{"num_key_value_heads": 4, "vocab_size": 2563, "init_std_qkv": 0.0352, "final_lr_fraction": 0.0}
Each number is 128 + 24 x the weight over its row's rms, rounded and kept within 0 to 255. Layers, rows and columns count from 0. Numbers have three digits each. The size before them is the row's rms in percent of the matrix's.

# layer 2 MLP up, 1024x256, rms 0.111, rows 432-486, columns 0-127
102:097120108125101126132147123103135123130128081165122163117143151110106152113111133143151133107139110144121170123132108109105104133116118122151138107114123127114126149138095145088112116116132132115140125121145128164115179105074152161116106070082134059170166114104123156156141129102123120159132120154089116128161090135103129128161117113126083143154129144138081074089162146139168127145144
091:133193084110093157161143137128144124128141118142109162117103133124131191131104136136168135119128118127088124104154177131087130144167099155118116190130101178151122161111117147146131153103123150140121109129132138130133157167119157103132141102104126091126137104182116137162118111103159118107105107109150129129102140124123104145135124135120112110100107148116130141120135119075107111163091
109:136113089131142121150149093134101152150143110113142142125122121130144159136125128091093117161119096094155141142127137140082115118143106148137113161157131107139112126126095118079153176075171137144133127171185120164125103102154079157096139157127149129170141126167119088119102127148095148126127091145112153099102137137101124143128101098151165136139108110100087119134119103157137146105102
101:207130135111117137118127087079102145122141126143100112091103075168149104160117082111164099154101098163147167128125149102091091154113106159139163174176139080122134110143101115166112157125098135120130132177146120114092150113151186121139101115155095062161144106114142110151094142123163123142146108131119128115138125161131113136125112117171087159082133108068131077118137144126125121128111
108:151161157128125120163171103080122156121138131141139114127140135123130183162165114141113101125148119113068152119118147076132107135121207184118114170094175129103161142135135153115112110092143099135104127154133172126136103126136136144164129170120099140164098123142097143153099166088107129079091110133071144113125121131117142130088112107086135089102115161147127124125114131088150106088111
102:119158107104119113121111123130102125130155127159140134099143143100115104112135149165143128100155121121088126087101098121147143140200159152123158106132131132127171114134139125179121087097164089107127116170089140137098121137120145118080094147118120151108126113120111164098129155169174152137170105151109065154170132136077172116182127122131149088082148087117110133130133133187161127096109
093:139160142105112123117159117107118138147066121112127157113133103138146119111144152145114117140151134090118146095126129147133161135148138149131097150115140162127151075113148139107137126088149108108155094172127116169117113159126124124110127110176136124117126106097094128138138106131117126127096098082155157089144143139111126127155093138148144079112168107102138154143105163104158135167127
097:097133150134122151184128144076137133127138111103149094115111117164093107178120116132129146085119110138155125131136111125146165079132158099110124118156088109132153136143122116104120154092128146166075134148149128113119123097117125101133123126147120100178108114142118150122097077142136122088137138162102110124141119165145138161138147135182164125119110123118126156152113173124114162128139
087:114113177113107114125098114100138175142129116116112128105147134131120140140118122106141134159111100173086182138151131135148129068156156148079115102106114133117148128138109150120065147130107150147136172107162148153137139113161151116117086086147109153142098115167130108118091159134096126124145143137101129121151145139119113112100112123132082156144124108172130115093118138181089162102150
103:184121119133148141135094126128137095161095100141154097135097146191114180145109120085176111174133136121127136118091140109152130104148114152166072132136125144117141157115101111123139085173124135157129121104152094113145139107125138105120109105123101165123116117152136106101111129145152105135107091117122133151139134143125123137108098130115122119085127167135123108163186126166154147146189
105:121138132123147147111097098166171155134136156133139135095109112141105092105102142180154135097131130113128175157173149105144103143095098119144125088106120134159145200120125113153091114127157116095108141114165127098143119126106103125147109159115130115100102152156162172140166155117104098129113090151072118128152084131120118136138099107138126167133111116165102134135152131119114172115111
100:133102086125147173149097156145165100108144120121122112122139130172129109128120141124143121152123103121131133106179133125109124155097142138160168101122125101140162147130145153167114115161108094132086143122155130110086144120080109146128109143130142075107111148123080126106165131119143095117104081151101084131137164137103125116088098125142139119134137168109140140159153075167092148104170
104:118121165131121128141144143116157171132158133103184149160122103156113130122150064118126073128123186138139139179126137127145159129126122139164122126134120097097156152129141109130093064140096136139051131162099158145165132109130144145142150101152102123162156150116144147148132116075109094124117127133144113131146138086132125079106157116134094100091148131147105118126088118098109126096158
100:093146183138147112136132097105158115131129168144107124140141127128156168140091121115110132155100135148185127100135115132117178104125136167140080149160142158123086156129181124088177142073132108135111089110106157125109101145172125123135143133120160116128119146122168107168116144153109132134154104131132124092128125139135086110130103132150123133129088091097102105108102112141155127165142
098:117116129128106109096121128110125139126081144123151070098129142127098156141085146127138107131117097124163147165125120126140131119133153113107154103124151161164094136161118142163094155123113116151102110139169107137164119134156134151157140111110115134134117151155134098078138157059113142079112134134134098075089107111122119140156101162142134081143145137132154174098126087129122146133137
098:128142124124169109107106115125136117145091108143111114129138143142110146138130116104155127109163126130139157137122189140167150147153123142139123141126095088116134079086174122129145156112131127144155125139144158130092094124129141118155137078133150089089147133126109111178158125135155158124134149120100130165111095155168096143098082134125111091148139119125116143124099135131151108118154
106:145071149136102132150134136116087159091113118101149138143118136111166122120122174148141146160147126104123107145155177121135141160135153140141165099115156146099157145103091122096137076168136123160145127118120091099109108153169108102073137144092099129177115165133112141135122132113130135131112112142135094108113150138095141125125088112084054169136139138158116120119128184174116136127138
110:138131103095129101087096101126086200132154123139204153129147138117072151110129096129149139120097135109132124129095105117141091147168162142152136135141135109094091124155107136126131126112185123155130115133153112092121155091112118118104133115104145128115114145139074180089137122101161133135157136088121142129099097154157142112135115139141101128204088131156125161105102133145108146171158
094:152119164149104118142112132118144142139131111133147131158121086162128133148131142106140141142153122133120173159100141148114093150136149158147114164145097143126140128090133124145165091148131105141124130110091126145142127121183093160147187075118100113142122126137144134086128153135159092089131108115171180133128062141146084106117109128140111094140139146120135124119119121102087147111143
103:149137098143091123143098136147129123082153144142117100098165165139093133097146103151171146149139110147123127126119157140133144114210155100116178140093167092152168110099142135157124159125093118128086112143143120101139118103130107109165166154142148114127122131145140175130122139134100127122125088153103113104136088116140111141168152137141158154170122130083118126103060098095108128123151
105:142122114108145094094114096092059103129127165106150103144152149134134148105145110124124153119123174123100146156112123110153131129122120077086144125153194155142155123125140117129085102105120137161120115121108135128106128146163131150099129089103139145128118152143125085150148125094115090126122146124106120133104144153175085114131134127144132151165133119183108115109173148115122111141104
094:168124138118135134106125108176149111126115133117054136191142113109135110140119130129100149138122118132109142142078189109138140116136160105134143103120128120112093118083121137136093150125088119155145098152141123155102104134126133131127107130076152113114153124127166128093117124154114142129108110119068094143139105143121153110119087119134134083157154145130100128107111114149121100111133
103:098142122109086118123160149118109140077097139130153136116145119110173099086097148164096147118107150125157150090145157123112138139092162084161141110121160141110126145113125125136083102124122094103112105132162116144104107118133108081114113149162172093117118122136135108109146135072118091152164162098145155153155119160109144147109104155120126136079163124118120149104111101145132174171129
089:151142119145089129076114161168119089111126143144109135099142154108122110106116091161120135160086110126112136123153166146127144171107125104153141085124148141126135167177082137170119133086114110164106100143096118168099137136148135122097134138096121175135117162117127140115126114123122151153149090143154134101162132109138140113114182093118104158161166105126146119142146155143182092138081
094:142173123120148136148103155126146125128130088157120127135149168144146109155138151115148139147119130124189134138068147153132139108142142118118113133164114146075099128138146142131116109139089078100079079094112150076149114129162111137148121089105149133162148110165079084121212121098094122096137115118124144101145159114116171121135086130175161160128109140151106102112127110115096137110106
094:125160159130114140137121173106129147160123096096147136116126105122145110123146132122122137121124109136095122097127124150067163129124095141153167142130116108144155141124144102091129117120102099114130112130137109119151072125137106107116128137124136148155127109114140098146143116114143126093107065163170120078157113125112107150121125107146158135177177117159153172164153115141092102136101
100:121178146130170194090151129095148149112119127099092142121138106150133117095204110069087129160094111111127163118118093143182120188124167131154101096152121138126150121115083106097144122111124121097102143122191085116085132082155139155100079126135133123137105162129113136153126119147138132107147149117163109097125139117152143136171157139080101142094131159113143126072143085107126100109119
101:160092107102155098154122123094139130148130158122136145122120147162150162105151139105146146106114104117142111094109136092133160100137116109110110127129117093130137122123100170164120107093110093158117116118073140123095116117123124143159132120123114136159127149088132165157166087113112096134102141185119111175066113140111145170115174113134156131147129178116166113133106143072104102111135
096:082173117147156160104097118147136126119138147117118103155115170128125132116108124089158132107187105158154163164134131113134111150124174131118119119118097097145124144158141143119143135128096109113152153109145097129155133131080138106154090110108159085116122138080125103130120122149121088179108144142159144139085119125112107167122158131123083127147100166123129119148098140131148137152103
097:157165098190188169156161116116126163127127161095126087123155142147132156134136151113096147123164113149140160138102142117116148122079163092128142147120102143103086125136107153140129152084110151099123118122136094115122148126118122138144178154134179113126133118155128117057073163125129120128099116108111172143156119075126145127101162160093125107098101111128111125165100145134102104096142
100:163145132116120126094073150090123137119147158129155100125119107152132129127147149171110138121175116152144156137095092112148154146177131097165124125114152140125132147131136142118098123160130116116137128098141139162138155139112119128113126158125131171105129119127117084097135080088138144142132101150126144118106124113130095113139188165093135128136111108127098095144133119138104121128156
096:111142138080141145125154174121155121108085150125130128090139114116082095096144118124129130128155148143154170097149106143126174129108149153141161120121138134116110122135147149118115093112120112085146143110126182143108097162134115086159135150099139158168126135136100083133202121131111132134154136155118120125119115111150115127121121155129122124160119117133082157119126118088144131110137
104:071126171076130092101152163124147156131137142134096067111109172095150119119187103128100099128163139145106111123128086140145132129129137115142164114178130138099120133158138124110127121136150083100132124108115114103122135105159149092125120104140150126170118171103151062170092109169128110112148125133129121134120123150119142130160127151118149124116185149129129140128094167170124124113134
098:138130096089116123110093104109164161131086106165144101130088147110140096152136160148102176109104160115138111112105141133175148113162070159136092159156134156143114121140144113107147085107128125147117109130147115114151139128131102143112131174168110169125129146124137124108103137104095186121135145142145120156123122152140127178104145102187090144146106095098132111117199102098133155139139
105:090135109108117141178151117110150121116170135118179133102156111147097150110094137144127170137130144145145108086112184135141120138130118140123108135107119157158129136108100144175151148138158120159118137180136127122121133118149149121194121142123139092134100145049134147098147122135154165112143153142119141118113159100079111185134106138096138141084118092109134184120095086133140133115122
111:123116101159104146095154114113118123133160136123169163136109191152113105122134138139125149132123139118111149137077120151103142164140105154156162152130148157109166094148074115125119163103113081134141153149143124166142118118117169135081120103128135158098148119119129129074151137133149127118096158107137130120060133142140127129127098139139110133139134138161150191118116105117144101160099
108:134141079162166119125117127126121107126166107158087148111150130115131154142136116109117124165141121132122136127127143141066105171115151143132137173159136174181132178124080122152138169123081103170176094116095128149115162160143137140141087138145098132123103157121123145158143150120123122129103165138148131105129147094076119174144126123127089121118130125108115131119154109118140134139145
107:122121092126091136151142127182120151138171098100134109133164135140140136163118126192123122141116085140135135144127118151123109139110100107123100186122097105158094148163135094137121118148167093123131088181173135097126121128133083162101126131119132083116116146106121127154098156115147127144153114131096133122078125110113174121147088177118114105118134132111104103125077145147129139163126
100:120131191123152114146115139107089069111097132128116112109162117078142164130129127110101139144145211135135145140112122123134166092110109160137185159143144146135106124178115162142141128110092087120106109145149141111124124124127161156105106086122127126099124119089151099138109142124179096127124138144122132130139140144129113126135139123139086121055104136113127117129116139104131089152122
095:113104203121115129084090172108142130122149137107109132132131093133133102130144116135120126123112117134173130096132105092103073146121087120097153158118131090069145140148119183139159122124171123135140144110120099095115135135124153105143166127140118127139146150076106104097142149131129109146153096154152134133117121146131117161095139086174107109138104087137165130119116131133140078089138
089:115112142102131129137127178159120125136117077108192169136108099132202141141082138151105121126119115140121153116123150109112113112154143091193148121163139143154117132110153110088125147121104127127108088142130134140069134162141105124130098118151138141114134093114081083117146074103098117135118114113129138113149094130096138095113126122125115141109148110139127103157111151129135148139089
104:156128130131124116095144107121091110114100166095088171110112084130124166090139146139149134125136122159180147126143115149119127152100107120129092119098129116156141190132171154170129133092117132157145157130101143103130089124125137093099152140145085146107132123090114161139156142131103132157111190122091114146099132126106109133116125118184093096097172165121137145139130156120134118133127
108:106112108155101145172137121135141112103120129144107176155184117096128161134124174133127110179070129156159114153144132145130136162096116101166099117119126148130153119131096163141067122081140129104147105150067156114141113104152146144149137160103179095133172144154146072130104124133156133125120127123140147163169141134117111157153095113151138136104167112136105102122115088108138111154162
105:102108132116125145148109150111137139115123186126203167081128167101106146142133117141175106148132114087087144073095112113123153148122122132120144095117153170138133121129102155094123138117132121101149078134144124119135106084141141178150129095156131133176119147139119124117158112111135173157131122142110055077132064107086138114109138113146107098141138131132117165110131167147109134136123
103:134150099141148106127136111153121156113108133121092106153130110123132151135101114140170135105141138119122108136125119131126157124121207166172146190128187134130133132173142117155125072149135105093118095125155147111120150147119108071108118107117160125170103124137140121153162117182132160101114144125111124105096113130148125139125133121087118181168137164123162123083128153117094128114157
093:112115121122143132097071129140132127116122113125087140073118161147144142145150120131127094151146099162086126116126118166064105140144148123118117101145134158114134106150143108142133155099162120141088169141127115153117147144146140132112136079115106154106137153116092121138149120087133119098137121184089151118149074148109179161143108114107135135123109168098152174155124124130152139135131
101:130138137166128101177117113156129153128096100103105162111137156148142149135129132104111120134112093133151154161143139155184141143136124152109121159130105129140136097116115112109168117110171112142154132096119151122129103093111151110106131106126117135125107178107144138110096106132146119078097136125095176112140142134115119168135109102113127117129113152129091120147143126111165108127091
104:166120139164142163175144145121136169160110160112156135108120138197144125136098105118177154102105176167110138103175103162078112124142117107101119138152114142138179135130145086117112096103104164115112136099132130114140168086121081140096126156154137127163135143141082145121131139119109150102090170160129079119119121131154119107119121160107095083154178111110076125105115126161119126142146
100:116094162139150085135165089097077134097107149179142075128134094106126139112112159147128113146197112131131145159152144182134153106129153092154119075127140087140150128140173176136134147137092138174144111143138112115109113112157142099105105131130107138130105110135092108130123107114147073127083092129145150133111122086113144130139086142155122109158128127129095132133123172159153146090148
109:111121113126134092142134160121126122166167118127159114073094133128149152101098153136125116084115157110096127101139140124089129123136120119115160138183136132108113113144095117132162133141092134202125125146127146188128091097101097116158106134150139117131110137178129100112152173125127149157122152105139137094161095143144138099120083139118123173116126152127121132126167131091150106148145
106:123116152151148101127124112147120113153167155147093129142124108127091150152166147150138139081120148153173126145124081123098082083146144106146142129106165102158145080066107148122082154135123130109131176100093093082127114107140129131099144138103115104128160140121148127126127100183144126111111100133158107079143095106133166128167145137159160124115130124184083119128108139102160105131125
104:117146099117097079173103137147144156117130110095124128127080138065133092088141090120130103081164176150128175164078107161153118131134108116133128148128146148142090124155094125155143139114143118100130156110158105154167061112137138103121123171128107119073139101128129131144105129157134167124147099151096112076146162164150136129089131095136151138102159109100130097115148095118135113100126
095:162158112074137137147105132169152099095126100133137099138089096095135160107072133102097110136158144165125133143170108108131124108092103132136146165109134104169077096126143108162107115184148114114101169133103130104137121147085098150145134102139112118125102130173104115089102142125146173133124112113135122138127158112108139165153146129136112147163164126142132124196166095125165106167098
104:107131122076132151150120165134141116111115108156112155123109127114180128152111105135147105113111136157095163152124154150091145138098159127097075101155111141120138164110142131104140164133152116144175103139134142120146102125160117078123150125109108157154135136128109125132141065147140158151096096109106124087099100163141166134116123154121143107071103123171120169102132091165115106096121
114:115112095102094103137143073121136140117081127079122120086123097111085084121132113102085122144131115136148203112153113128157130100098122121106152162140115099130136116101134099115133128154106116093107100160126186106116177096143117107129150124108140134112167147141105128130144120122152127144101164117125100142115131151128110132113128102120082101115126121142146139137168184135131122081114
# layer 2 MLP down (transposed), 1024x256, rms 0.113, rows 432-485, columns 0-127
100:144086144107139153110182133158118135132177139127137138126142159101135132161146132166122132119180167169153117088153129130120136136158149130129105139116104157126141090110140139128104148122113133151116081140125112155053102148179082140100134136133129109077102118055140083131084148114125132086126164119118101130163090143098150136144139098155165121128108157090109104102149131140129152097138
092:074122111104128106078116157146139138158158095120098122093111155140083130119141147127126116099147140127157131115138118100114155131124113124135118140146153145146121155140167132128118167135123141195125135153154122159085162099112153187108129135098137146147108135148118140154130133120145148144150151140125116133117153141069096155133155108187150142121096125082099157093154143142110147106154
113:114149124118130093161128145130138117128106158135153169130134166130104099096130141128112090097131130155106095129157132143125168106112140166146111130124132136120144117095133097119172123140053099137104169079097129125141085142094110087113101080193157169149136145150104149130090146150134122146138137133108154155121185134106135141140150112079109119152128154132152144098132158117106102097111
093:136151134150130105114132117120120131103128161157103095139145146154135135133128098101087135117128173115165150124131105153150117174085114164174115122132135104148096129142151144139108153141113113148134147127082096110089142108126149145063125120106116120137160121136105153121143168102086146170114113133154154145157150137134151141104114100137110148117163153123141165120178119175129105084144
109:105154119118172153139106103141144143121140127086140164156136127114108115136093130158149099109148149094150172169120110065098119116116133154117111148118162111156106116141141114125075107117119119124130138145086105131156127104143127076133107157134117088143139072101105132149161097118143146150117129131158151147158122110121115103124131068156135118134143109105140062163113103125169141097077
103:153149099094116112102146168102092136141153132165167148144145119130121112116120140128080094109142122108114121139101143123120122163126139119113111131153151120144137191108108132131102162160176126082100114147122134143127131102139142139090120110121147172109106161104155161136166120139130117134108116112129128151161114123117153111146160078112100114136101140137108117117128158177134111105101
091:145188118077120073127160116141133168094125097148101128112119125142081113098110132148137116124130138107122096143125143089139075118148110174112127093165124124112120133166127113114128119096145138123127146118123150140129129141093185112117117098132148179135108128129131139120119091123105134107135122111136137168115147107118135110093140137112116068123129070113180119103096157130130120187128
089:118137121159136163091160065157131151176110140132147128156172122115156141085081147125097106102140125125105153161104123140102130155137137120120129118106151157137122125133146144136135124110103160101142103125152153142132095119133114139099084135113098140101150145124123121145130122132146137124108112103152118187138117105169103108139132145127110125145128139167107155113133146152091105093145
074:117129114136149152174161138152101149088172159144161112150138104102133122105110113130124114125150127125153086138156093124095116127124110141178141119131146149121138154081151120132130144110149131125151137112117128123157140131163148120215133140129136134158109140111136124159153127130124112138121136122132079113090092090167134152160140174151158095146123106097125144150136105068168109130139
097:140121087101151115110138151132154116173118106088153125095079106124105127106089128113127100107171133142096109132120092083149114140090119096088085174135128156108101128119084113145128146133172127123174117124129155151136128126115098143151135064108131168121136096117170130112080119083104147122142098117132125153115106111115133105151105112123169123117141103130075124133133128191127123109144
110:130087149124091106107129115176142115111106161140118117153117104117148147156130138121113131087113118121161175144165106117153136136117087141138122137127110134135168154168186106140121079123150085135126130135142128133185141164133086159194116143107118100144141122122150165137139149132101114161074115120095120117087137139106127122161110124131117163128135127123107173113134132130081121131098
099:136150097166121143091080120098092192166162106109134170144140098123149135131141130134115136108166152151117129153134143140155100068133080119130074140162139142080085136118166127091126132131089126110142143133129118115119123165151137114156159131137096144166137110137119089140129118119149138122142148110126180140130159113126140135136153108102110122141119149118135139112115149128137111127134
100:084164119123177098098105126162150125138194122112098107197148130112089115135153129071104117179156130149102143097115099095141119120123122144085133142157144154072120128116151156134154110089145132138125139139115134137126151111114141149156117094156114123121124147137127114097137109118157135112117093098143182104114114132145092110129168133117106146124148151090178106175103135122115116128115
101:148150141171126120140132118119128127084092150140119157134083147091118092139078139128117164118102115173087119165130119146147109139147123136117152162109140108136128128111076119063091142156123101114121132110118072107145093105104177154115117088105133144127160115149160122079113125122100109120149124151133143160112149121144121127153121136101107142116165130185119144103174092102116150118113
093:146118113126151116132112122112111113122137136084159135122128167137187102102145119101151158117107124087133111131136097146189118133110104076124130118097119155102116126090104101127101113098137128140145087136154145116127123149140133114154103110067095162156156157131123117131112152059184113097152103164128144130136113102124117131111094127118164154135138121111115147131117119117137124098107
099:167164136152163127118146096111142141162144093122135117145109163145103123126132107148140088084092163156126083110074143144137100165107086173105128112108155137169142104092150116090112126111120157161128149143128126126141139132121128101125127116132146106125163142152161124130157106118173118124125133133127160115135101077178116149094145089113127131080160106066157150149124084121103160151127
106:094167140113137121126079087131112107117087144136119090134171137105112115093118122140111158135150059126115167119086125119101118138128116136174207148116165148162144148114141135102103096114133110085114123126140145154132110143153157143129131090092129099157109175116111139148143128140117103117121125101133124148150131089112119128113150141117156111180087136095147121117077145134118115139103
114:121130137157125125122134128153141130154080155142078129132125101076127095120112063124109087138177113169078105119089144171145157099113136087125095180108130132118129127149117135139148135185109135122133124106174157143112081120170107122137123142154092120125078094141156114127167125136140119130144135125122120169091130138103116149124100130092123127140145136112159099125132131123126107154119
090:128118084121150169091109091101100109133140113143139140118086129051080105082104154110088126121175136106157116105110118131098082113095132119145132101110096101168130132135130117172121108131132111114093127120134107117117162104141108102125143124121106155082170147125133137103134165128152128148140103168117126143144099100174119122124110079112156146149113123127122108148076115179137133149112
104:114148124166118139165108142139127138145134149133173152131099128103109140137080144129110119144099149117153157163147148077128111141121107138139162147119101089120126141133106141085142111137146138147116163149159091102116077123114113106113102167138102160109103125059131126103103087185149133129121161140139139139133106140125160080102128102107142125137127085112131166141077122116141152124124
108:108187097141115150134117109087108111151152136128122141101127121132113165136141139082137161136096093150127118145119158137111155155137108115110140126109104114096120172153145150121104098179115112117150154100123071120166149125120153109064139093114152154104145130114103096132132114117118120107111106155136134121095075126151138091123102080129157131143134136089134095090155121146132120151083
096:101162119178096126132116126145123132108113103134105167149134133118149087149109148096150135153121115078078167091117122141120138125053126106114140144132113103130119104120137165117110161114138150135127111144147092103103136093095112091081131151101113102122165130131183121086100162116137137153136142111142155121157126114137151153115142077104123129129132154126103144137157128204107143146135
100:131114121125085106082137159047141113109122155109120118114142131180112142127150108126091115127098092146147120127110112102117133123154153133117141114129154086168122072141086126129122147142133143138117130142154112148151170113116086158106074138118146151119142128104081126108132099086133125155103133113130094151167167114073153119139097140112115158146107130126084180169083128142150143150142
092:095156152180131100136112120140145125137138114097144142163081119151144116102107158137137109135131091114128163122113083144146130102115127148142134162153147128148133113138138133123117099139156112096132171134161128127137183123116096092152097115111108146130136130106131129140080105101121131159104128084154139101089114176144147139134120140106129114172138193171064134152136142114124131112118
099:154122144159126116100126158058109103100154084116137132097131124109117129085093143166117110117123123137171074109128123062132124103105148125123111142100119113133121133123140146127131158099128109135124116133126110154136132095092105079095169129125123143116148154120155126094156167169121155155142152144151136151158154100112142132175151073096108105101159131096115148149134176106120132091147
094:093130105116150131078129130141131125091087170105147121103153114088124108180174165172125146167134134148160123197090132118112113129133109117140118105107111111105153127116143141111106176135122131136147103161116137117166158157165162105076151141099160117117067122157110134133125112127151147115178095146090133093149100140162141109117097120125157109116116124129138143116139103129154105067134
096:115111160118192120116144135121111113111139144139106127106143139119159125138142121092129130153150150134113159085136102160132109166138142138151126166115136143138137135126109099059144133128158112110125099075134104149113153108134143076099131151127175129127107115119123156157137133138170127123081128114159116130157144115165101115135127112114146141112178119105126071123098148149129141106085
111:125128129131115134133115125067105125179164079156159116125146119131125095162107153094100129102118116127151136134143123109131118139117076139160119116119101136132100109131158136119165150124191123100102125131166175168154107111121156119135118120167112126137134104097150181113151078151171106147154112161149114100136146158110156121101165158110144133108117115145143140100135167133080182130127
093:127155129120175118124159152115162186162132179137155099133117119157126090160079165094094120125136099109158140123140116123131097133163135086098105116107121125163133111120120172136130115138165143091153122103112094127161106061122116143117090099149158147150120137102133074135125119146120112112076131129156126123099124166112117143119128126153097095150102187159090127148155115154136168136149
105:127158107133154137171140171137121130133135122136104153116138096152125084141093121126137127103103114111099101111167172111093138140133120128147130132164094129143114116145116111134092140129104150084100095107133129109106137141107166107112115138159133152101198155075069132150144112167116098148160100123109121126114079117109129095123157121115121163091119160109164127155148100151129173125132
102:090164126154105094118140107137119098140118112111131137086183122141085140108117090132128141122146137119109135147160174147125126149094109117085173110171098120129137105115132101132129128093165135125149102131118121182164135118128078133076124126114096099160156107126129080119097119144085155134115159128170096167127117153118113120131115106101117109118163106151116134153136161155135132131115
097:131153140140141120188120108119134143147106145103129144116094090152109092162117114150189153169126126143149134127133078131116100138160101139072148140132096109122144081120106125128095102133102111144152159133099146145165111147151094169158135076113128150086124118141140085083147140105113170140126108087146138158168100118104094171146147110100099139135155125147098077149120111135138127115128
106:118135124100136109142146169144167115112136094137083079118135148105105085132106103124131136119096114127109096123139132129101119122147133084092171104133131142158131120086163110108143151104182143114090125149123138083130142101170138111146120122111153099105116133154148128122096159144130119146092130181140118140093080147118118127102133147126167146122135151133136060103138125145108135151174
094:134102163105114112101116104163150145136111163108119130108066124068178109122186102136115110085137124181111126144116121128094145109070124139155129092106125126100146133107140123140114125124137102101160123085149098117148152140124131205131114089169146106121130125118098166131162106153113118138146144142125153090073125124121050114142123133100089139106095144133109136123120127165131154134133
115:110123140110190128119165139144110145088098177129146130154096100078118151115159109124125113146110117158097102118147115135152116166125154176124117127125127075138130128121102166128162132152155133178127107164117091100135112117087153143082098063071133146117161097121137120097081134118141114106141136140100152157126144098126133078118136114138115119148097176123154123158127097131139148098112
110:102113141101115159109122153126137130148129151129096132139117127109138089158180147112124118143168139132119070112137106152098130088103168118094110116098114145109118133128117095082148182122094105136124158156096101102112095156138147160100095111148139098096157120106113115116160146113151152111149114137126119145115107159131133095113121155135143133135161124152181146102114093117150125115139
106:161101108106106133088123138155118167106131083110136093138100136161168139167103138156156141145160148129143133109105119127106145131112141127145100137127133102155156140114182124106092125119166134146129095097136103138124146089110084151122147143151141072129112161133119105120173122118159137106093143108119094152147107135143108135146099118113146112130136091129124130125154155140163160157170
104:144114096149096140123128171095082143142123119115167171153103113111107121069165118121125105119105168119150120095135187097166145146096142145102107125113143157158181119061125140132097121140110166105071155098138099150146115137123145096134152086135117121149127162153116119102089102115140129113140140160131107096163153151155115095091129135146128104161135127112163154163133112082153087110110
101:112165158121087142104136161115126082095137134162104115134127153096108120115134108148106124147163116105147144083168120117166162124136127113089126136113115137114153132127132143111116100110164169146102075199078131073147136152099117171122102126138093104115146159126122167130109081097110136095124150170148138122133128183098116103060092175141140122145121140115151082135127156153112137117121
103:122112142127139151141156182102189124173134075173126113126140127084116138112106152091139118058121124143140172094178110108103163073116140165135131172096167117108144150141183133117150163151098111101146102188135138149073117113146154108088101113132125125109114120155131144115108172131144152118132174151119090127068187167103114140130166139152109109137092128143118132110121128136104136146132
084:116108132108124158095139166136115169163123161147126149108105152161086149127118119112088131147141128108151152129138120072102105161134113151143147107138139155131120134121128136144124219119153146132096133135126106155129142121204147142132165127135157097102133109120154176143095100175131103130129101121128170140119121137131089091133128087115131141110124125150171126110131157137099119090122
107:147115105183112133115117117131135149121162115113139116163104139132120119125105156122152125140146098121140103082099139154110114148107127085104145089138140129143157182076113118124130104127154106112094129121142126079153098112163080102123121145191107191146131143146143124148123112157147214124126094123106121140098120108121134093088165152121118134145108114128095159143134071143130122163108
118:155169082134117144142127153143154093115091144093139137109132125083130099139136139183099139123083128146099196166113104137137136143111125132123139142113131128114124145169104112137096129127142107125109113114119141112105124142102136103094138110115116142117117134141110119124111133135089145139165141126121175155118101116154165142147168120137135087121146145125118140128144114149120129136126
102:107116169131149131113116142102105127113126137164136109122118151118140168113138135151122123156096106127117115116078140112132167141134082128139155111104114173152121117107161128133120115119099134118165144131151137110158138169094095085120057186130143149110102134104165144131092166105122141130115117114162142132155120164120126150118157114187094120143160116069143111154104107111141102061106
100:129095109131162125158131173119119092132087110153138156150134126147131118138132111110119101100148081131133083108144106100131143132144116126122087109119130095082110087130122134117099107093143166125138152191134109090098136119152127105123154149119122147110109108105141146098139087226133105128111105170115108161105149113096166141057134152089129132149164087116114148126164154083117144102142
090:150108152118106148114116103145131119158149140142086096123086174091116159139144140137125107109080113152143111143115153111155092138154126126122146086127153090111101105153106139097183118135144141126133124131123116161129133117149134147090146080122122103138123158098081148159153100129127154088109133161174173137102135131118117126139114100128141109110112135095148159097104096161132096154130
097:129105110107091140086133112134077117135084129083170138174089144134166139112110156117116128117142120154126132096102154121122171134136102159135112131159144148139076098158171124087133204129109163130159146093128165128107126104139113135126125125137137164095153129135128120128142114155152119133100117099162106135163111158141136108116142121155137134134121100119117131113129152135130123113127
090:162142158061133109149114116149119124159118107149102127086115137127118090127182107125096128111131105113149120137119128142131177160163111153129132132136122110127132121127134113128155138142120112116157099123189171151129152135127142105171143114113126173106089106081131159156112131130127148153134123181114129161125157130113136138131136107129129132144072111136103135122153146106117144142151
096:140140123162097173114134148144158151113111135141090136146181178132136162158130082135119126115113102133139119139112100134107106147184135129133201137131125144083156145184139112132141096147115142123090156126132131123122121149118123152122118116160103125142183167134101146146124173119109147126089134132127095123083110108125110123150155114084144114071159140152138146125154121123149108132118
121:112127124116129164115098145145156171152137157169132107114127168144138102076140140099123163148147118150106121081127150115146089111135144165151108153156133141106185134107135153097135128141114155178123147116158139143147112148102142173162162141146157108130122132171120124132136124134126158095135162087170103128160109104091134089127074194143162136144091123151160126084144128115124110095108
108:117150127128114134105118194159100133141131097094067116137104115086163107135116134138117123123102141070115115141075112109070089131139147120131130098112130159161130145103094107145082146171096153116128109139144095123087180124094130100121094139096152156141109106126149163109102119133129099117100129121141134163149103130136136129108141173114122133163134172158148087114123127141117131084118
114:123152076134124139139072117133144159149087112096136138173096076117125155099133142098112172126112142149128113140121096153134112116114128130156085147127169139152134175096113125178095136103136104126053140168118078119132116140098138119153099192094121115126137121120100109131163154137141130152076113127156146110155098148129134117086173138107146149124073160156140126134149112162158100140097
098:158163114116133165128162130138137154179118108149141131077120126101120101117129117100158126095135105119138125157143106178134108155158148103133120121122147138103133159109124059127100148165106150145104121156130172132147116107160130144105115125152127167167119157119119108125087152131156133146162112121148107162123113135143111131121123154108115119130139116158133080141118106119125125160113
102:168171102148151129095116129126084115071098122144159109108143126153148161147134116160146119126154113149121149121105127106128127095105118111102092103122176116131127151107113162168102131139136129114178132157158165136104120094155080146149125136091124081132132138146103168126125140134117127174168124128073098135156152193141162124130105134134114136098152125101139144154153117164165152090112